config.toml
n_layer = 15
n_head = 4
activation = "tanh_gelu"
norm = "layernorm"
rope_fraction = 0.5
init_std_qkv = 0.0353
weight_decay = 0.12
decay_fraction = 1.0
final_lr_fraction = 0.0
batch_tokens = 131072
seq_len = 1024
doc_mask = false
train_tokens = 940800000
dataset = "wikipedia_en"
Each number is 128 + 24 x the weight over its row's rms, rounded and kept within 0 to 255. Layers, rows and columns count from 0. Numbers have three digits each. The size before them is the row's rms in percent of the matrix's.

# down: layer 10 MLP down (transposed), 2048x512, rms 0.0348, rows 353-377, columns 0-127
# up: layer 10 MLP up, 2048x512, rms 0.0456, rows 354-377, columns 0-127
down353 105:109124134177146142108178104142100114125146146122143113122139113174108100137098154162142131103078091130117135168136117127129145152115127099127120116120123119130145134126159110112166175101130147133147128131091118091093131103099138138091138106148096123157090141123102120129143104122136122140123150125149129131142122139116143141110154151093138141134130134109099109111084139122141151141106
up354 110:090163136142164138157115122165141147115132094091089149130155126107133120113097168148132172110118107137140115150167137123084144127114114098130121166125112148099150117140134188154105118151099135137113107139130109119177130139173094138163127121134146100073140129136158093170104142144123122153131162133129114109167112090142180125109128091098108107160156167111095153169116083121133176177149
down354 109:106098126117144166095153123130120113113104097117172134149154107177131156097126113117124129127113154123101155123146109134144068089140151152162116130140117147144187105136120148083089108100140129133125154160123126082124163096133137109148109076080108157152133116131143120117170108135101144148158103088116107155142136120121133128131195136157129106119128173151157116132106144102107081135125
up355 100:134143128119113136122129127131134101132151109160158148085098097154107103110147136165165117135102144118133105143109098148090148146134163153138116104133173133111165169112133161148132141159095141107101090129142170146115135152110123103152142143119131098115106113107133109074186173165166106096180168116187139101138116162167107141134125143135182137189142151091153091162145114144126127130138
down355 107:087103127176146160144106093130160145094134117104108110123156108104149153108124152152127143123127093131146164142150157154156090132118153123126083132097110090174083065146117104141118217107104127198102117124137105131124119126113141124124134097134097140154143099110105156164101125106134143134164077075132088100170105109162160106146185150129116118119152099136145146129088108113151150110071
up356 105:138141112160138122112145146140123182129090100164116125074137139154153129135132132128146102146069191100096142113127086132129143126128123112152131110120135095164100150078135117152108165108144115123087125112150127137173115136103113133096165161143190155116157139135129118139128124136114107110130125107143132108117111106137094096083111112127132130112142146121108138112156130151133131131113
down356 106:099150108094133067186152133107124095125141051118099124197126123112109137112118133126134101123139100171165120123082124103142155130115122171120114154128120125132159131123124129136130066147119113096146090106129063111119157098090111128131144117131151136091142144136152160119127161143120081107089142104146129098126123137129199144140133158141167108120130151129149126147144152134146120082099
up357 106:091154138127077140103149090097145145078136155133113133119137156107137093140122084145180124090109146142121135151149135116172096131129113159146137159165087127106158148146086178126102108152117135117162139136132140151124135168091153137116126108140119133112135153081099076154111150144145096143153157085089158076176122179133110118139161122094159126152127123123140127124176132129114130130095
down357 103:125074130132093102148106097146152162146113143164150107107137122142147122146125171133094154105118118121134132086131126129184188100118101079140120110109146118137111107143141113147106119104142110135125154149138112129148111109108149117137084149127160126156171145160150119120134138113132168138103149083109129077141147094117065116121121084171126114138165077142139096164173146124128133151099
up358 111:106104092122130168125122116122106129116129119122125131111138113098105111094125153141164138132086110134177154157157155108144156125100160129148134116144155129152147089133142133146122123098113137142107105153113100122142098139105154140117099096112129135163111146094118086122111147164079131122166128127094159123101121129108144113142114153134231124119151149098126164137085086144136108118107
down358 126:138118127105168106121148094120066114125121103123107113135106133102078116153090147132153151144123127103109128169127125143117108106075158149131100115084145104144130155121131113128149094144147140110118161135077145078139130121146154135115117115150120163178083119134109122105102105100119143164134133115185124137116155100113166097114135151137158135120106132116116168138082145131135101159113
up359 106:141068118123145146127121120146134104139090127115134170099160098119106147152200159124121141101095156112151134130143108111140187116107147115106103165103133136153119143158114112167117141125111154136126143174147178122137123120120117167161109141162117135131169138139110105188146148150094120164145090115179114134123118100139135146134117067127174105124136151090105131097144105167102162154105
down359 112:125123116149142116106096125104153101127111098126161122152128090106114135154142140120115109122185126111152065114153142101149076096101132107166099149102149131148116192111139153126154091142118099121114117105128101113119154150118124128146097105114142117095101105127152110172161157141107102127145106139130128129139124136138129094097122114140129166124115151099140115101111094109126152135112
up360 097:116133104130178135091119123112158127130110111168130106098148105108103142123155157104160162123110128086142101142131121148127098101134092140151106105163103161182123122114132122161135119100096174116156144195129107140099061163119100139152113116149173097148156131077101100142122157125131149126111144161166125131125082138130141123154170136162158117105137150104097105131109135130083128160117
down360 098:142155144120119119174129109156108129085124163129085109145134142116106131131135129127178125110158097109119153136122107136176123116133160130096157125124120083129094147101128141132104123151103081126061142134127193094111156128166115100104094120069135128126127110156147127142100148121125103110123121098182117105109125145128142166112129134097140098134136092157132146117159101115162097140132
up361 106:141116102156096122104147141120088111130130149078153106111145109088091095133181142086123126102125124113159096148164092124089105166078140131193120180142147114119118170083125125136079148135126082121129078124123126114128140116096110155134146110130168143116140129162113133133115118136096149106126120154099113158143140086153158150126112118169132114131135123095149151153140096126123145091076
down361 108:088137090145165092123168169169120136147111117113142137105121121099107121123088132145121119138144144145101167117085092121133128143125110114154127095125112133159160142113144147130130166086147089147091116131174103159153123163148125114116114171136130145121105159146136149151142109135121154094125142097135131133120129104133101134124120111138154139165148107171119108116147160102147112153119
up362 109:114115101143143136093147122123124171148143125154136129111115167100103121153130121093114161093106134119177108162156105144138140120143155139113116143111155146139195090108139114131124150149101125103147167155103147088125147127099117135131139141120135157151160108122141173124152125164177111145124136157151122129092126140098095127135136113141140082129133140152134180131161134159133138112135
down362 104:077087122131075143149108110115124127158134126109123088158104108062124162106107137157148102120125126163152157143148123167174149119120123096147103151132128101171090129056162108142104145121129104134151097165178120147154102119099123121119126118113159158103121133124143104122149167110171118109103112112135094126113112097166107137126156104167169174110141139095117087148096104116143116140138
up363 099:126149113138160155138105077148154136111117169095110080118155142118150093157081148127125170134111153138155149077113144138118118124156172091128149145117156113142154123086118132133113147125088144146112112174130121156119137140099173133128105129162153159087163149091199155140109128152123108138088159168121099177167131150152155118112095119147118103140142135122127160150148063149145116127152
down363 103:121154145086108141127165125135140152101142143141109114070117128132122131128109117137134099124163133139119138148120128101118118137104098142112061074095089100112148166157129165081160117160138119124157144136141173125100151154162129129165104104135149111188095147123111097147091127112134122164186141149129114104112097155113109115102118117130091154116124096146101129127121149105150156139113
up364 102:124122130159078136128169166134092157092106127105145121154189136141136096141136134129114097093119101139122110145136147159124123137087080110152140163142120124088122102107176146142119126138098148123095146151116116131137130126129155133142084110109100153111134096148149104146181136106145077139100127104132085164129147140147121149145138103165132130131094133135107145178131113077134127144175
down364 102:141105100155117144097183115090093130141181139156083152113111145121123088086116163117109061103135104137138093121107118117110095096130110118109149125132098129187129162113137127094138087137176122103141147117106119097131107109123132126146163076130141180109076099137125104102153158123114099075115142110126138155108123120138153127107144130134170091126137130161133138150138120095101108125120
up365 092:088165159169133140159128138154133136109128129162144113125118165148193120151092161161105115141132110147149120078092112101131124135122138120113151105145137132176131121129134154091144144133108139115106138175180126094089151173114134128161135134143121109131118202140102072144108138139174115169137096122125135126111121109104149113143131131167119114125085135094120172149087100131101123115099
down365 093:164164104162129104117123127141126109151122146150144113116132052090119130161121111101132158126155162105078119186146151162124145123137129155139158110132097121123093153161201101135113128161149124134127156139086149093109115157132168096120157151035150108076175090139137183133155094103176148106138148101113107124117113137163118122143126134107080138127133107187141148112131122104083147134133
up366 100:105151125133087129105172098143063113146105120188141143128173176167131089145132121148109154133124153113140080093115138079130143144144128108170087143146109121136139098101116133155129161149104166117126145114166166128143110175106149148120078117139106134114145170141121119153090168102133080099152110118168129142140129109136153108130072098126124091107137154148148108126125142096131119114150
down366 102:145128131096137077139118118128131160125151103102126169158138143125117114123133162106091122085149140144120155137157141089144134165130110120106142089103163132149110117135141166165113119163150089144097121119155111081105131076119095125183123126124138109116152123084123136174137110144155124123096109136106111089125147064116173123144157134135110094121114139137127107117103107127125124118156
up367 107:094168122127138123118116150135094124099072140131091137106143114165155101112096127124098146128102142158162118130111142144134142134146147099160146124129165139166128128155126128102128138114120143131145139146128141100126123141100145103072138180112125109149092138125115089124137141146068071129096167150110106122095113148127157114134109160098124090092142123076113141124090070110165121122130
down367 111:119103110151073118099076112118160086138100125152146130121163136101139125164138098110132136130113136172116150131114107145111090125161141157089168166118165143133088136130113117159090139107135071129143128131104188127128150150132136135130077133146143118119149108160102112173125130126115149150166093133103152112122156117136173142128147157106159113098081133053162122111112139146120098126115
up368 090:137100130146141126140134114115111138125119140100125122153165104096128175134103142136145128114125123081086053141112106125142153106133109145177097127113124161163108139129135148141172173148094143124124136140171161111153134125149114154090089159153127134119146128153126098135126153096106125123135157144133074134159123109128097128141151104131117133120117081143124151147140157147092145109077
down368 091:152122127105140044135155165150158091141093118082132140117112120122097128148131081114128129112155091182142124134126143140112123135130135090105123116125124149124125137055163158108107130111136090129130146119140059141148136155147089102162135139108122099098113135144148140118127153192138139178114135187127125097146108117135122121149133135124148100133148126105125118120109137134152114114154
up369 090:138147155145127104127103109178113145106101130135156147117122128129118098131171137125166122102095158142158128100146106130128163105135108085119148100128139100123161134101105157174126173131101085164133117112104155160122113137124169127092110155144105142132111142131139150143135164130121112130145119115116120152097121151123117181117142099126131135156129122124116154116183132129131156194131
down369 094:082099143139161135123110160134145183125156156102102120133108180170125141190112114126101127142168107069131112104126130157123117140102160149102129109115076131142131163102095121118190129176159140125104148145106127107182138126148154140132137121141099102135122109119148150092127129113109133143105154159141133163143147125115149136131128123116139103115107135125145122111114144104135103107113
up370 095:146121107189079144169160114112100169096125147129150124113148128168140157114111130175124145137125130137134129106124134163117143092132126113139126136128103142129110118160142160111124127124102123156117117113094152137117090098149072144111148120145120175118125137135118094103135132139124089150165156182144122107110164127116135129153133137073136102133110129107135118138120149093122136148112
down370 093:145089142129201139110120153148121102158120155092151141153094099092080113116168146139177082108145139130150081123084118125159124119122121099139156123116130155089104136132144091127115095124115138129141157134190153118127168140126147113141144112152153112182118141146128137104101152143096160142136161137119163124166138154060112111120159122140148166118159160101101130144100109138170075164154
up371 101:113165137130106114128141165127137138138143140128129117085101120172177101113159130163130126136094117137119139123110080109139132131153142108122119117152123108135161108114106131133161162159139103119103105132111135156124129121161123126118131117104107121155162160140162132144116155086166137163140144102138122146127117143147081121127143150116129111121164117121141104154194140117177105153115
down371 094:127145126127149063112116147141145129156124120115071146144167160131136146153121097119108171148138141127107153094159137117119120085158109146161086142104155179103110130098130108148096062156092157127133141120158097152103115082085087149105161140142140130098126159103128098139087119162092118127128109146109102158095101132110133146138096136140129130138148157145122140106120164139117131111118
up372 099:142091143109130153096105146124100109105115156176104122096118176102133105095169134108138098137179165128120119137155134124068124133150108125143123156123121134124137107118066134125121121129157109105155094139117103118147105138113161147099130132106136183102135144118124128104156129158136118135159129123138108159107133157133161128124127080145124155112107143115126109131131133140135129117106
down372 098:121148115163136152098146152086168150110162166128105164129118114135164123127108128174119108113124084163092133170085144140152121150136121152096096171140106117143095128178169094153131127114097167142098103101136133109096094091150122123122161128126083060097116134135110123105119156113164148117134074108175144117130114156102113100138110136093191128126131097144159146117158081107139151113144
up373 101:111134113137099166097089113140101126122155137137099110166132118094174150113135130123092150123120137166140101142104068107113141187137154088134104104086137129103102173140138129143139118133117121161150125145184092104122137143113135125144135115125114110158133133114135154139090083071155172129128114149102107136118131181100129096139122146097123111092132101111099142115144135098130132127146
down373 100:149136174121150110148134144119157118150085128119099099134162148105160131104125158118124107149183170138120116147137135170166168122125106135108151119138096144113155131119119108119148103129132151159135130165127144140121107113128131132123092108122110098110120118160100107107140112111150125098131156118099123113086070122130119156091096160119118146139097126096152089151121143141105106138127
up374 096:123136130096125127180110154120121112148123144140083086143148115129161090168153144122100155150076119137116124118159119110095109131140133121136161119111106149085149106122076157186133133125102133134138159108117121151137103133146140079149128130105158161065141118138169143134148134170135109135094107129154135159114084102144116092135106093160121106162135164124133146122145159128126111187127
down374 097:132083138106144127129168109076095113126160145199128176124142139126115132107169113092128112155142188156116098101080094122135169131093128180114142134135130119094110107137118097170142135110110148097144127127117122057117098176163126128133127115147175136130177085079139126087149104140135120173122136106100137097155122132131067108139125151172134130126104091131086148139164119150109176163166
up375 104:113074065144141126108137141144091145106140160093119087159143128096144134128142087158094137139143118146131120153125083112142113119130103149160100186133139125133164165131154140134122122078105162162151095145168156144170104124094111134097120155121103141106144097158115158135151155112099094113093117139128098124131126101142176126122135136162144129103162140131121157162153108133135137138103
down375 099:136106087121097076161104130158129052145141122185129140103118163137127120119141137137120140153197114132160159148079135132108098131113137158096141145103115114106106114116099087132121120162131104140152147139066113099139136107106098141093136108146157149119127108149145116181127129108093122164135113143092130139139162126131101122160123133142086127125093123099141103134175178120140126084131
up376 107:104133099127108108149143179154136143125108118099123124106113083111177129119152138162135142107121095112123112162127107107122121175156171144089147127159128116083165120122128099164114136129134101147153107119141166107160121115106143100073115120124140135123134156129190139122131139141143129137101118147121131133128120142148164120150143069136132123108113121131121156137086082144119111146167
down376 109:134127143100134150116137127120134118112139119146133106147148149116132145160140139162079120158140104163115122118119099089139133096115158152131116149092151119081122103142094095106134135091131130124150140134113138178142138151135117096144123131121158120115106154096148097145134099128127119109126114113155131135112077163099144167123092139156113158122119106109098067135161111109117151151067
up377 099:078145100115165126096108137141124151139169121113138143169141081147173132132121167136112135121141134111135107121144138148148142144101099138077144142153142142099109111107134098110122117160121092080120145114127111101168166164150133128159116152061138153117105125121137135115147096118126099122091141137141115127109135116134145146116090104139123109144147140097133130137176167103128138149170
down377 103:141135173124125192121111101136154138124101188138140098153127126111085143159129111113141125167124113145092112128125128117086156093159107118119162112143130090128147122088136142131176165120135134122117118140183126142071100119126149088107137112107122108112148124145130098177125173124130130141112118142115138162105117140130112145119126146129133134143153111170122180155119131110162152111111